Each number is 128 + 24 x the weight over its row's rms, rounded and kept within 0 to 255. Layers, rows and columns count from 0. Numbers have three digits each. The size before them is the row's rms in percent of the matrix's.

# up: layer 5 MLP up, 1536x768, rms 0.0584, rows 451-468, columns 512-767
# down: layer 5 MLP down (transposed), 1536x768, rms 0.0539, rows 451-468, columns 512-767
# gate: layer 5 MLP gate, 1536x768, rms 0.0552, rows 452-469, columns 512-767
up451 098:186116145170095147109074121078170125141078123111099133156097080084140090117084072125109131098095132074106139148139153169101136090107133123122122098134089156169132148125138174106150131113111104135150164129108124137097125100122150115109116094127099132153125126115118143143119137141104117106137074104150106119142140137104130104124113056140113184126093131152125138082154117132156149091108081164131167173099177126167113127128153131111064116064156111111150074119142159118144146122159144104114125079148096140082139114127163130122077102108152088144168107117100130128154153091121132108098110107141132087135135100137162120153146142094109151142110136123139104121103092141115145118148099081116115150122138126099150148145161144105104108134102166157104122126103115150157162104125137
down451 096:094122116115120128128156120121129177174154096142135113143114142155087160100156119048125095111160116087137187109162092155162105165172155143103100190098144131111117133148129125155133122099148121089070127177155110140126100132119073122121147144152133132171121132125116127136123161095094118061131090168096106148131110110124141146126086138082170106144125129108116145137130149118079119128178124131136072114142106160115148146169109121093138134128149107108150178129132139107147173121146135153131130126150133135132104129121175087157141086141121104084108117132123130127155107094135105121132142131161122149117110146158098107078137120129140154140124127132163116098119126099111107175108099116092104133132088123094139132106135150138161125136182107134156103110153131136157117142145184
gate452 100:125120168149096102108187080142137163204143089139101138153153124090134109171126149157137150149163120130124102129134127130101122135106094123154118144121124155091125130101114138140134110133109110116136138127123120102081168125149127107151172129138115123122151116136089167132112166100169130112103112091132143124113103115145137081079122137103144124108141128111158158177134105100116143120150145142128149054106124168134120104092119081098135127140122105098131126115137125136168091124139124142123141122094121146106150121118084138130134113146109078142148193169149154120110131118094139095098121111117103104153098117104118144149141118110114133123065177159146150112162157118094095131158182140140181146108117137122117150133156168114168088157146115171098131160143145145128117101137091
up452 095:174133152125159141105111153101144158163159116157167129132111149136154178173120127172137121094149106147116124172097187195159112117123126162095092134159118120153141103135113119128140158123147153138125152096137081113149091142092106120129078109092114151103106158096147110148113100124114110153113129126110118167108161174106123160112137133114088150129118116147104137086118113155102095144068169127132132109161158176089127164086131084163156141151122133118137159151078134108132077159111146108115140120141109109185118111148135150086133152137108114128119109104111128134112136122113134090174109153140148117114155130124110123155204062133118148156142097186149130088142106125097111161112131106113131164157109120160122139119136140116117123100139117139105099088116104155161110117147162
down452 098:152151139118156103164126092143146151173092110139152114086133153169157096112165108110149113097140187143105127108176096127162167124103146155122115103101103083152145106123091122128066102093141146158118105091152126114160106097129108113111119133092163136162123109133155095133165138112115055157135133110176113124119147120111130173120129137103142109117118137136136116119119151200133127094080097148182125139098079146117117156113126184154111129127122122112087146141136164145112139111139088118095144159129156143161114110105126104109148123145141150136119102135129129131136155126139116122128103130129070124152123127111146099148177130140118136134146115131119115144131059142108116155077084107141144088081143125126122111110078147157097130119152117148103113122182115152159145122138119
gate453 104:112106132125109128139148114147178125171134122123162171152120192116125131145108155113085137092065090118121111175131145132199113152125128115127150105134124134122146141135122115152122170148140154133122104127121125099104130083120149169173148157136130109106122064120124110136108088122115142088103122161118097115111118134157100169127120149099118105158116085124111147189131110150121105114111137135140139136136151120123194131141135131127086132168133124111108169137108158123150149182123088098126111149124121164144126132148107111169127124145140122121086133155116148116120112109148131090143156135163160128100099112153150138114142143119135097101127125136137130101114155167121106145124083131121117115102156151100107094131155129088110145121122148096103119139172120085165096066150149
up453 104:145170098173118105138164141115149109171157097170148108119103076100140156101115165152144167120136099137113111134117113122089126113147099148132131107099118138143136133169173157118143114156137126147138151075119106180144122092106142123155111113126075104151095131178137141113127128097103137109084116111146115094116136098156135155075104131135128112106102147140129126148133109151082189139140138122111159115100129109149108136116151160117130118129110159159110151092122150121143103130136132133089162151101123135117153081120123102128163118086139116151155131137131123143144135107107107108105133164130130106124128126136148107092128125162173157118136108127134138178109171120116099147088136082100210110099111127158114142139141103146149108102162148137118118138116146131126104112131115
down453 104:109116154161115150135140091134107153167125095116100081149114156141137085153144129111125137106084130161143114146137122150144152122128143133138139146156134110112157115100157134127140089101139150143150157133086148134056136137095170134106100121143097159118147140127116142123105149084086121163148143141125106131123117163141097128149127136120110114129126142123101170126145096148110143113129114161142178146160121122149121174091153113147115110110128119150095120157150149136139107170137115066110142162126102134109105144128125095141126101112129126099147141128126149107157137098146106114128136122130167123096132155080124111103117061110095135127154135151179086121081079122119104174165113115135099136120131133119073117167144120129123120166143144196154166144103121167171148174122145
gate454 098:106160146147131123107118125133121127121120139120121104118118147141112140122125157140149117125119103163139166150163165118116144129111131147129116172149098103133120120138161108150157119113121115111113103143144150119140156096112140117153139130133146136114149151138127125147113143092147125102113136140130095087131146108127093135166151154139104124126132134148135133069128090140134154146115111129094115135127152108083158084157163156136092153109133135148119138122113138124116126135106111143103160179172147077139167109098093177158184106120126160111075108090143115119100147131125120086126144123112110109100101087118119135128129119131117123162090128128121174102172178126137117113135178111126142158144109128128111137130153118140117162112100157127113128120101116138131137132114083
up454 101:091137125100104134139103117170145135134128115155118165141126124111135132116100142173149168080110144119096133122152132126099131094106127090102114127100115166113134119166151138122120090077136150145102178172127111150143132123135150112120144130070082147110123140134137099115125136190124135154123180116148159152173153126173107155104137105160101130143139129151134115161146093086114136127113159065101134147132153149187147130156142109145118099093114138122132122107115127076118095075143110128131105155135145178070117087153108131113101146140184142117189106184144149088121137102122133148150094126113152105100100148154159130103147129112124137109170120107131146159129150165152139078123115126060142143131105112111085101111167163077182133101073136170124166153164137081147131128098118
down454 103:100167098109179141150108115122115125121111113121119140136127156084102152098144132122085122139087132182139118129154134131152141110164178133120123142148110133132112098162098128136105088150101114137153135151175112090156162146117096156115095151129125127103172079097125148109090172161118140134124155126155097152178124126135157125120154108130127108073136133127154130105108146126128147131125132132129187151126094109100157146120144155116128121168133153125114094094119113108131063131111161142158122144120125136104146110121183150108165125161129098111113107109144141123124128134133089159123139127111138158098124088113104173160111101135170108164154117091161093157071120116127120121122148169141145128072153120103104137116133122112124130121138124097105155058098144189105133100102119
gate455 098:115150181117170126108118107132159097130125077118088132106168122187086143154138111139137108102071122127116111107129138123137137122141128126111167148102106114142115120113131128142107108154176136131093058133117122124109080181134139136100146134179129143115099085147107125127121130108139129142134093102126127173113138142156113134132153139155127092176148135134115099108132139115110105164151144120123105146120134131109129100150091115161163116147132116110111174090105100133072151151085109116121172125126068100113113138128154124128109097117118132119144104097114100159158136111117123112109108167136135172104134188122121145159129106140154107117145141117120159170142146128093111124140119090105139132102129107079103137163107123115122083146106140168138182141128119103137142138139158
up455 096:121155146145092146082120091104127136121138155120088130179155127142112110126147099129150113135114103138109125138105116143131177116159142101116096105109109109168072121113087167177103126162122165115106082077107092131144159157113144110095085132150137129164163115151109165140122136126119139088150114119158102167130155159171144133164106130138101154143140128117065104155128131111121115144151096117080105139114149121102118134144127167150121128138102169137145116137131159148130164158151144111100122143109064103103124161136060143158124118135132122144128110132056132116138099161144149113135133176140097125092119105123131147143110135164134130125155159067151091141128095134184139114133132187117137132137148139100105119138124118159114127132143099162113082110142123128103131103145151
down455 098:154165137156134157141103110168140152124119136150128098109102092155119146123154092103138136168108154142142148092126151139092150120124122165130145151147139126141127114136091149187100105155122199085083113098130112152164119090101163155098125127149124099105151134132140111099100127158143158164100132163123133163106109151133135138175119101189126158106143127136145073148124138084119140136140131136140148137126138138154109125114112145110125143114116119131121160109100137125104141159131131133146127129106096127143109131093108154150154108103082104119102135142123128128115180110117123113164116118120142147087121144155131110125123130158152134124150174109115139122180125159141149132118159153198167075137130138114104098087125125127147078121099084132148138119134157119115126126129104
gate456 104:147171143081165111123127148124172130096111116110140092158134135110097095093101088145130136127133129163122097119136151133144054092092139143110161122076139173121123137138145145123187123117128156130094137138118120114117161119136173114109159159134127131184153110137141121138096134158102120126160143098141179121175150173146132128150091145099131106121088085122156147118126132120139079151115093141093153120144112195162154136168091110097135112097136089117096120113138124135165118130152114115140111152124112156125122129092135190167146155133093134111123137117141116135120115141125069149132130154112121107124108117089082142099114152149112151090102147130110171100164174122140119129101154098131110143082115147146123107183120145142145137107122135141163095099139123121078129153125122
up456 102:131088131111116140079139168180070124194138136200137145095122099123186141134128161139152145075095149059089064111134159134102113080113122141121109119117103152156135114107147131129080142123150159110113110127083142133086099130126151136171116109147110143121100101144100124116177161081108104108161117143122143118128128135128101121172122074108126121126124094115116119115132123141119123136160121138137141113115127113126102134107152146134118118127131103165110131139145111148115148158161095139105083123166117131122122138096145122104119158128160161122116156147130116099110151100114181127104118128132140181114171152141099098143162132132128112137108143146163126116118095128134134167119121113147131092145119149125144147147151113132134145104150166102098109155105173111142142108087135
down456 103:118129118136142132156144112126096113164129128189138130116145176200125149102115144154092141145144142150137125106124126110123139154112113131126106166127103141125129190097175163145124091113125154127152123150140158153112139069107144157140130099090147123101149107161166105124157117112140122127151148156111106117026150145095077113130126167088141106150119153162161118132146164111134117116099089093101132120134154119109102143125118132182119165124138079134121143157138173097127133154137139143154107133113129092150128122128103113127158080130099105091147117111120148117139140116147104113109106111107118128130141141098121114182096098111157136197144126124174109097094120135143140114190119164121157141164068122109112128112138126131116116163130170112128124155134152096173143130126091
gate457 104:118158084125085152128114122132108104128100104123162150086154118109112131131126157109158100134121132137125158127114137150153157141154123111160109143140132114155152160148114136112090127142125176164139118150151145140118094123117190117094139135160119086109110117184127093139088145090105103080099168106114136108141145132101150165136168120123192116132142149099139125121106149125175182171152111158116125122131130167167153137125122106111118149153088141118105121137131143086115087155117119090108153113170108153161174150125113106135164157132101133126142087142108126129116093097169127161163141133110149143138143076125143117159133138118105101143125140118104154112125140176142133099129152097117102128130140184145138121123201132116119118135124086109107154096143131132121141137085145
up457 102:119169136113128141099119142126141123142151119106134114124168151098150116116150143154137130140149149168135110139096143147133174123149139128155112143126162153173131153149125123124126159195153115176120095141144137150113134095108100137123134128121120109157109098190101142116115107163090081083140143144106092082169108124089154120101136117135136127094098126095170149101155137128138160171126160099135087146132118172144156170121117072082148136112113149141118091132138135154133125110137073081175117118137119151101139139173117146154127144135068141095163113140152141140172094136151138162150100131138158128129154101138136086140143165147132112099127102088146152128091113108146116102173161118135151156146100160140194149152138159104139126139180127082172141113120135095139152141164118
down457 102:127114112135164106109091116089130105111114156129132176145130112131129146126107133147155150146144162140122073124111131150144109146102128132134132121150119110119175171162107114144115133093138139130119128127102105141144135145102128128092161130101133117115125132095135154102119133107140141146141160115079139119102114129120109143112135154104074128136138097104100147117115141093089093157116136124100114111181144096122160102143143123127161136115129144126113160162124118152133183152079170123154189137133088116127141112151151134123110110142108116138148159147064123155145057126137152184114173191154126122105131128086135152140114139152111133097095121120142162130191147131114135109100118102133112137132132150127115110130136121180138089156119149125101132109078113099130143189080108
gate458 099:144104180096127106107117143154089133147115130135148107162148134152117169181159126145146125104095122073123126085132132139112122130132107123162124090130128137137089133170144123105089151105092143143142138117147103128103128128086129140139096124138133153164150098090162125135123146148107120158110136121137145134164151121152119125137142122127139126175127152103114149156115112097139128090089130178142179173088147112118150164098175132108105100131175126097114139140112152140160142141094176088135122102130132065154134149085150143122125116115143115169156131147150110104129112137097151099151132083152124135139132089139094139143151141150166101083163104148103119151128112105145122154058134086124140135116120116159118140138139115179122093119135103112156122106152076114102098119097139
up458 094:115121125140153129136126110103121155126150105100142176155102111154126110149159138095101153154114087122104159120109133108140156149112151106113152153133111196128162062142115078154169093108096125104120085093154157172142070123118114160129092118092117125135127121160129143123085098135155182160152150132132116149128089118121136117126105114177165128145105113157129141136164110121098185142113127110117131165174133132125062153121115105155134131125108134145147136138127150132118126116170104150128114116142183142130119130129071115150140170127113168124112087112152113139114110117137126135121114132130162142104149148119137111169116099177134089085133138116195167178123124104110084141157162140134125130151158157163144135103128164106095151144116141113134147169128180140116104129177144
down458 097:142105130141165096103118136135113104098141081136135132121143128115140134195150115131132130117140117140170158156097124120115139156105111119142103114137098130112149119093086112143141091120114108118097131089117132119144153123111130129130142124169133143089108129157173114138129102158140123160093177126136156132070134103135098159127136135135140092108118147146096123140155169161144164107112136108156109132132128164092138163103108111144119104126098124118149157177095133125128072175096166116178121130138165104142119155109100116142117133133097129145140161149124100173106119208161109135119160172083133146087151165098130104161118118117133093079106142142144123097102131121109150189127140123138149141149144110137074151165128169107107103136097144104161189105109144086137124164146159
gate459 100:158066129127088183135151143118066166124123088105104139123102114095069117163121138152144073129113103134121092116120107124124129132099101102120083084084143084121134148126108179115161122143140117178086136092079120093159121130103131151116175124163150125145085117178144116100135095154114155155153179156152160124107111128164090138124128130115152099136141154098144122125122111119099123096165108114111100124126111142150155141156123130145092125129158139151116138143101129118135121132125120136111134087157105108119140110152131113133128146142080143092159119119097119096128179132111122149143109133125118148131128150110139121142094121080133120159154158135149184073150118130114131150080143114141165114122109144116153087113139109165111114120126083123149147107141162104114116158132128
up459 098:087104093123115111142139120151120122126155135162084106103138101136167170140173134094145136111118151141122126138110110139114161149117080130122160103084172124106124089154179109103157117117124158107098131114111100091138097136151166095108142120129132104136128158104122158139127096152149111126154135106128113175080118087143097078122111099146114116107109128098150126121105080152128107134123141104131081187126156108098177123093097082148162145125082081169168168124095095165099146112124106127115144125141125121114145166171142111113100118152104126135148110151100086091098184139120124163100178107096112158160166140129170160140137171127145148167082138139130119111103106140089167192131111098141132111146125156104136155143151136116145146112143128130124174146110148094096147114127148
down459 101:127092133133134084088130118129101097098158112139116112134124141127133150092149144130170094088132178126116135120124129139171088104115132138143115109147092115081125109090158096164159136130123113126090139114091112103150150139168140097117137143135150076141154083111119108129158128159129136122085128135121158143090100139159119115123093122159153116076127114120116156125084126088105141110110129139138101167116130129172110152159106103147112104146133126128058127185115141110127098140100132110087084086145108138202091133154167114116101159134108129141148126167151093085166109127128071138157122129126153154117117129178112147118144076144142162093123143111147133116158118077104144142097141116084118127128140059088119144124140138177166098109135098138142161134131154110145157138125160
gate460 100:120145130096151137092154146100136109144137154061131168123093169142140142127123115170118109093119144171114113108131115139132145130161125105078121138132114123157148099137118173131116110110117144126100136121138136127119149122146150129107142075121128102108134108177170113146146124128158106106123177168104134116096144115102137104097088148069141121122131123115141128138106149102114119137108136142106143105122148111105141121122127086147144081140106135102141140070126139141116105107090145126129207107164105145117156137125105155126090134077126118128144139103132134117108144152103172122147117145107129143121103129185149094155145158110114110127127135092144096135146168073101116121128120146148098159111149107117122153118157154083074117154106125144117165111159148123140093114115138
up460 103:137135145113130070116103156132121153138149111120156096140121142109151129163133148119097140135075139138125107152112133130139130101132130117153116133101103138090166080107111167138108128116160113138092163134115153109136121132143137091086176140118147105093096093114140100119148100161120139132136132165122095123160160116124112128121111102155116117142152116122163127091121149107182117183153096158116151128107139126146067117128126112175104151127132038092147135091158140153129196104135096121116127139172148137136139119142088180140106150128117152160154133148137147115135097142125134131077131085126111163124154123136175079162113094121125141127115132164103133169105099137100166115091155149110107114102158109155123154138130114142174110167106117092108150136097158168144129118142163
down460 101:110163135107133127139158111120093114113113168145111150139134119116173158120081129170160116138148106115192134062101120109086135136120115098093148128154080118116144148119171120163141129101146173133082121132114085149145149096165118151091106083080145087140131152133136117144125105139162123095143131129097147114105139149097156108097152119162114128110134097109158138097146132149121088130127090113116148079128161144110134122107113170108155084133123120103159128110105077120144090098182115137091131119120079110097146137140140149141109137093126161113113143120164121138137121146096084152110100144174143157148116130116151120105097159139118134145119120130078109138133127138117133137131155106121136111137122138151117155136104091132127093126138147129139173141130133172180116145137157
gate461 099:154132097085127121091157127094124141148145141094092118138111107146151169124065147132153102145096115112121117097123117171136093125108110175143143124134153165096119136145098155106131117141121118146138116133169114129123143104115096193178122123121125121104135105177158123133113156100123111107061099174093144119107125133095190111119122113121122113144121116113160129116132157095131152087135150156086118139114098155137123091168150131123136136120152116135113092105161130119130150122126142116080083142158154162127158148112059117126154113129105145102129154171137132108180133109155142124148110086136093129158135118132103084096121120144106100134090090153107121102169139091139116134134148138086116147146088106131074143098107125132136128143146145123087091124092129148123138171116175
up461 099:121171108141110124148146138124156094118111139135122137130129143109186141116106131129111134096135120153137140106105111122149159142135126099131111143145086068162114143155098085098147152119135148167140114108101131128136084111146097111105101098173104149157125146112133113107098077091147147159150117157116140122126112118150107150110095137135114170080139124137116122208123143150048155117083139137159167092094156115125114143159116120115148127143117142116131146135146134141162109153173175106133109116157115140126114147125127148126110123122089118134197158153141130148147113134136101136097130108091168148093102115060118126098154130122132147148101135115118158111127120134127131107138132100114122092099114112135159158114106139137096146098119164138170145087087124118142137108131167
down461 096:138128098102088132142125133096130118228091152161134168135146133133121132114162151134118105151148144133166126139149137131165123113152154137144122106124137125125177095112109155125151081076118151090139138120110123130123157146049129130127113169093140132117131123114137120111168072148149134090127139133138119126104104114116139090113114156139137070158143116142129152124162121137092113172192127102098133113148103132130145135113105111164142071161172121113092102133147118128140125189049142115136160091148125103089129141140110141148164133129107105122180119151133133146161146086121134132127117150163091096125113158138109111168151153124151112108109149124084127158104127162129136131105122112103135147126151071158118129101130140099108148115127134148164101166142104122128108119161093
gate462 101:119088161138100077099123097147103124149112133114115112138149121188140070088171124138102093148139122108139184172126097143122178121131125121147164066086153144129125136118140187126114098134137160127134084104151155165132156119061093176140135145109105138110138109149126137142148165155091167146087082115149094100150116141172113129127097117117157146137100146119105129122121153131115091075088133113121125115130142112105171104145125116102136130161162134115095146109130166139140079124099112143138154114118095162120129150101157145143169119127114115105177185139087114221122139131100178123131170126135109130097141173140159165133103113163124133110113171133133149153126151125115121125151156132143109118123139115128107132136104134124140149147114126123132154098140181088108155120120126
up462 105:100121177160122109145077137124159124101135147155131147150121124133109114101105122134128107138129100141139195155079106100120139140131120132157122119150151137174074136133129128143156177117157144137144134110095168130120127179174140140132125116160118127152137097136116170138155160130126137139163123129130113136130153151118101116150122144087127112173132165085154100141114098112161118120105117113074166103160135138144088127144110161101100170141102128123145125135149107147127108123127108089095150118177149159168136146125146079164105083087140135147126136128117110126126093090136101131107132138166145152102182169111137073156121092152147143081091152128113092116149118157101118098155101124153131127100114129145097159133107097136114082116135114148159089108117139102137101102172115
down462 102:115122120131107144141122142124115121111153127133103145155108111102095112073169136167113185143089121106167137144161140099122137123139141097152158114132104145095124154125138133151134138108112115145099138118096131151101162119085094116169135137124137106135130123144113181117143131124132156136072115136097122117168101112060140105103115095127126107135149116156151172129138123114117050114146178138119130119130139135133105134147126106086101157160176151140085146117128102095151121158129114170118135141145107162113178159171129132142098120146162160114103151140147146155130117104170096148116148180101134071133112150117142129100159116151140121111136099107130161135116118102111116154131142133150089110137137127099123153096103084132137146164085132127117137136133133126118140129156127
gate463 102:098098144133088151158142129122165135122153125084107146097128153131133142128181129098092129138106109143114139120098130119089131140085100135116097130077128138115115087147109098160132127116155169135157108133164167123124120127098125104121112147147103125156095149102113136088162129123110132093126181140129130111136126090134130158132133132154144153149119151081122139122063146137130127096138093102128116126114124150083130116153129152085129121150127158156156079152110152134142168122124161138094126100121126140094122125163120164137153114112156117137105143126126139157135156162104087148148135105145119172114088101127141131154169096127136127140121171118143098089090163114131189136167104166090134129134125168119113145093143111134173070104138124160127163076131145106143105167145173
up463 108:166108117164141127126101100125165125164114124081135110130103093118083148124180133139122114139099116151186154141158141135147090092148109105147147135117084134169137142103154154088159080168154122147119152122142120118105088184136093171154110141123145090160134157160154151138119097124166121070085118104131149178090136174095109134120096129149155115125136137171167154134132151091101121116094177088128153150150156148140129112163148108121132106159109116108136096112127091142124105136108118152106159113141113114135108153167110108137164115129164135103106148109133175123115120096145093144108140124120122115163119162153130192128124116137099098145132160110135105112157120123098104131143098087130143135088184119135108143105104137148123110113131105143165086132107119132138116133155111
down463 100:130133134114150119127161114110163124112103165165107101119081123110093146135124115107111144173132137170133131110093106167133108122142155134144116138145102166105130150096134150116115120111178130075130116147107133139120132156080102116103147113143143152156116076130147128119095122105178138154112163118142126149156096157105135120079126116112134122085102145138149173129126144123193099118104157103092110107114104143146105171130157060115160103106106130166129125109168102082055126163120106131173117113173179139142134091158126163138102138125131096136135127076107124153144118149140108114149104089137135126103097135176124105139099131108154130129141121113146120141112139175138114150104132135119179119144106133125127117126110112182129153113129146146092077126141164141146143142123056
gate464 102:113135109151137106100117103113122130152160146146112142145139147113141091146123123131155112153114144128096175113120148120144142100155108139123135164110127091125162132103140144130127134095176192124117114152117117185146126145131116140116121153148184134164163133168134162087111110114129073154132137149096134084121113125125158116150107111132139102144096168114068178154163135097153088098167140093127119141142136128123142122129138122122128133151173069093138094153109126136154124151141147100132125108077084141135111088132118108130103140090153136164112158159111135181113101144145144141102124119117111123070147120140081148154152150141096097149142090147117144135138076145092087100128140077134159175128160181127152143130113118162150116126127111119122121159089135161130135114133132
up464 105:130108140129142148141144129118096166092159114119124115128140107136135114136131140132140119095188132123147140140128125157149120118118151111124131126121141131156104094173145118142133091091136134108090095096106140147173081129129140113166117106136154118101119167120131165147134130109149135150121124107163161143069120100161138121128132154130138134159084149131117212137113110123111101110143124141095097134130139129112169107125159099102146138148130095129149149087133118104136143150131093157133099167116140127128070075112162161145127142114131142136086130131139110145139089118119124122091140139122134117123121132062121144123145147140138130149111076088168100163130138155088136161126130126138140156120092132100104147155120135139096155137136105156100167099106096083161076131121117
down464 103:172140157142141135139152144126123159120111104122140097150140129094136099152135141137095111126136093089124147120139150162138159147124122172161135096075137126125102135158107111127124104157110118127144164100175143089159155115150109089099153134158068123077122102115143129110098135115100094147128099115125091153129126117136144095132107169118178182138086115137175166165161109095117138127141141102102105131153102148133161194177150122167124080148078119140092131087150099137125133121144092156130185117125144054115097168153125130216164173116140112112110106136175099138125150117116105099141148140154126130167142124101119121080128121125150141102104121082151100110144144129148176113144106117132134130122089100108126083136077154104160132127089082129124096123119140114160134113076102
gate465 098:119152157140164136131122118111119105120130144094142163155175155119096139132141163141121152149107159117154142148115124132133174134179147124120149116097152124129054154088093123131126134143104137118130120130147154124135143152120143149142130124124124117131120098136156144120165137113156158102168119140154155128132123091106113124116108109109126138135096159165113142124138171144096137114117105113172173166174099110119109151144157160082136093151122127136117150129169089121151147067137161151139146157122152138108119121126129159143124136107109131112097099161099091108133115106168126157172130119119137105139088127129130109089164173142123133169129150128106112116079132147129099108141148100132155141130127144133105145089107144135133143145179100125139124154141152147138096160123116
up465 099:111109149131117143144126110132123141141127083143128107127140151175107134132112122123121119172113161135143160136150168147146130069105138138118165116131147169138113111154138116112093127118127134118132152105181138179109104155102142138176111110134122113152146133133120147125091099155121141093093146151149138150114108148106111110119133149119155124108109139135139130134126106110129140104160087109105136123144129139140096108078136147107097133096123158128087140109101153114152109123172134087148081126143137100143148100152116115129106149159136094105108144155120114139103127159135145122099164143146128087102118112119117119135108152160130131122089149125134123156140131181123106111169103155150142123165122133079119089135142136141072149130108100152132135158162083094118100105096131
down465 100:137162122089114070136170147144156107111122102176166132108122118108116116103158140137137111112077104164111125115125100150130121118118141129184161152132125111105119176096114139126098157113140101101133148095151117113103091150139151142130145082133179128132139196157107136162071177120147122102130170116107107102116119123146115161084153119097101104097146122140150122104148152155150108155120125092085149140106131167106106123139164139161155108142128103081140070108059145131116152164122118118129148120079139139110127143133098144123115115176153141132087131109142119112129098144102172145109087128122133112150124104106136111147187101141163126155108150170144136161131123142158138155149119104149174128116126161133138188095136138143114139100126104112105121119172149133159153113138089
gate466 099:158121157116148097126082126134140148164127133144120156109137147090119148155138118088078078146144128123078061096164117125174149126124086150151168118124194093095122140153104153095131126102098109133103106171145117119144153123098099103144132115125180088106180123132138148124100118106113090126116135152155138116166104183143110123136186182116194117170151110121106161108131175140090151132101142178125130147152123131128158141137114136133138113118122144090124108162080123170131119157108135153095117140115145177139121128137137093134124116106071142123117126078116135145114140138126155132162109167163066072139152107106129107149112160104106122158115116124121073124143145160128169153153159120147160129165142118165149117126142152114149178138129174126100134160134125182143158160121057
up466 097:136146091142135153098106100137156140167114129121114126124122129106137067104122125165155127162107106143114139135089125117157107102093124119152122070109139094139139136166140143106140136094172136097142178155111149130144158151124124136129148159110072151085138112141130147099132126101180150175167130103128142149177096136090132115158131112117080137150144154120146136162118163113064142124182119144128141109135099121159078097170142130154092176081128142156080138113103098140126143123125148099115133159101095103126147107142132073110170137115179147113105123143179130116080089133101111127132102129102104186165137159173117124141128135131158144115144103109091109110100120137126132149123132094128088107121107122150140140135137154084129114113134096150152167156150120083103159147112127
down466 100:083173122133113148140144108096113081199128125150150167167096107127122119079081109136110149083166101161115133129162151176152113098121123104190120173131064117089150131114129153132148141127111127107099128087117140118138120092173129146132129111141116148158175111146138133178096113198077138174146127143132199162128096128104063113177160128121097104131109092103101133146163096152148112113134092160145149102127120147104124129108113126138122161113149127165164151101112135135131166124123116109071151165122105122120149104129134070105142123118124103096127102143126142159132156124134111130106134131114111146160141134132146106147110103099142157156127109109117144160138117138098105114125086103118126110149155133109130133123142120126130155130128075132132124134134108159116103118117108
gate467 097:081142133108163135151112140115182095119125143088147132126154084146097081158087123149078140135178123149131139148135091150109140105138091116112105160130093162109128163094137112104146126112138137131159099125141146150130106152107121109107132155141131133145110153181089140133075099178153122126130130151080069079110101136108153139130127148107147120137181138108136090150164113162126126148098111112156100096103108158150149114135096107132093149130139103103147124136121151119127127152151101132148135097141149121143130101124152197166125116091131138136081125140118145151135136097130107147119122143148146108135152155115156124124123097124071091121144105151133171114117151094103150129135116140108147150149118148098070096095160111124151127165107087104169149111149124102142150136100152
up467 095:155138165143096123129151161140122129151131078145147124114141124114140150139120144109138148106118167087128126120094156086160141114136096140154157124133143106103135156135131164146133110108121145119140140112105113140115137106102142156110139109135145160152170138079157141096101124095109154111124101087144138137129142123133125144129092101168122171104150118136148155119086139119120105146172130150118151131139141155125124119117106177136153090089148103115140094140110095122116125152111108104140132149114119089160148122138127102130122104145150116139151114103098154148138072116139138146103135096091136153097132122091142121120162117149125112156093130124132115209076099118162166107117158098118080129083100124141144165124095129115132159094129141135135097166144113132102140142122121
down467 097:136148101108105106117151178153120136114149141144111059163120113170124094145143101103129115085132136138128107090118114151142102119128092154135153143122176132172095140146122171138149152122160140108099143143128117147120124127176145126168140152126175156124134149116118134116101167169111085084114106162113136112111120106124141167139144124131142171129097131130104175120141107146105084186148115129108163162134124139124107115118116169119103144125137093145115116132141115121089090114102120154159133114094138163132103135106091078129106186123164143123115147145149072123108138106130140126147132108130115121106158131130148141131100131124160090157144131139118117126119126149144168127119132119138042150138136096128129137156127142124155126124078151124098121138138119113124140138142091
gate468 099:157128181159101077126150097164122148102104153141143133141085136103148138160207110164110103175141097131107140164135094120141116151124147112150105149127134151109108099151150144096164081136132118109135141098161067066188128162128162148150169111128160127134135145126109128137111114112144136173117105120128166095128121137095161150147123124146119126122134116044112083139144119156101144096111114101148104179151096094175126123082110134160146112107132136122152146119145138152141105157147129169131106137106082101125125117126139122160124079087142126095132143128121136126165125104140132129117115099100102111138130113169129125121142114141125134151132106137094127119136124103185132129100147088139139134129138156139148132159174146098154143126123143102122145081123126156123145121164103
up468 096:115131095144126120127138153097110157145134128179117146162112098064159155113110100122144116097075104163137055158179122089122105124117113154117140097112178112130103096140155159117162112106098159131108112110114124167156127113110104149095109161098116082114113161102110164159165122132151104144147136124106097134101178168122137126127115135137134112168130113110118132121154103091139133119135125106091108135122111115132102139146137119124126089121147140149108115130150172121091156120115147118122120106141145163144149136088105121123168121124147134117165115125143173151056117122138144117141089110154160131109103117170166078116156093142109138122101144146130122135116108143168117150104124170124162149146130158082122078120136143175106165135160154122103151132129148114147154135168125
down468 098:151163130151157142086078099076108087082125099119131175188131151085102100144097109133131108116140124133101124120089144135114148109143137149112129147118142171160167146125144141101133124183161131132148118098131167151145134111119140143120120149114112119140145107156102135179066135153150161146142149160142115094169091143088148121135118098108162147105126140115150116101155118129093127148157104104115117099098145172123132110129144088140151152098086177117095148123135120138117139094138095134130145147124145101127126110104137117136132152165153118121142110129138142101172127121129105119097132101162138123146149119105129156116079155093119112108129085128101139162084125135148126125157148139146078091156121137098153118146101089114166100151116124128077184096114086093164172150139114
gate469 105:123102143145172161104138139099108115134107103126119104124116136126147132139124106096118161091142160124147147114151102128140127106132127105142133137130132147159169110109100105162126143075105102184119126105146161106132131109105107149117120147126146151179176114130084107115133164172129129136112126098111145134167149129127134111114135179108141139138107106149121130118158130112176166133115123129133094123166112186140131107153172105127122161110077137146118144121089152135161130121162128117166146142088128122158082113142119133126086165077141102108166131117130116117147112116111091140141123148109109122136132166110146126167091106173122098134112135061100153114161140156094107110120132098153129141096147091117132135121155113120145115159114116109126128083149132140115174139097159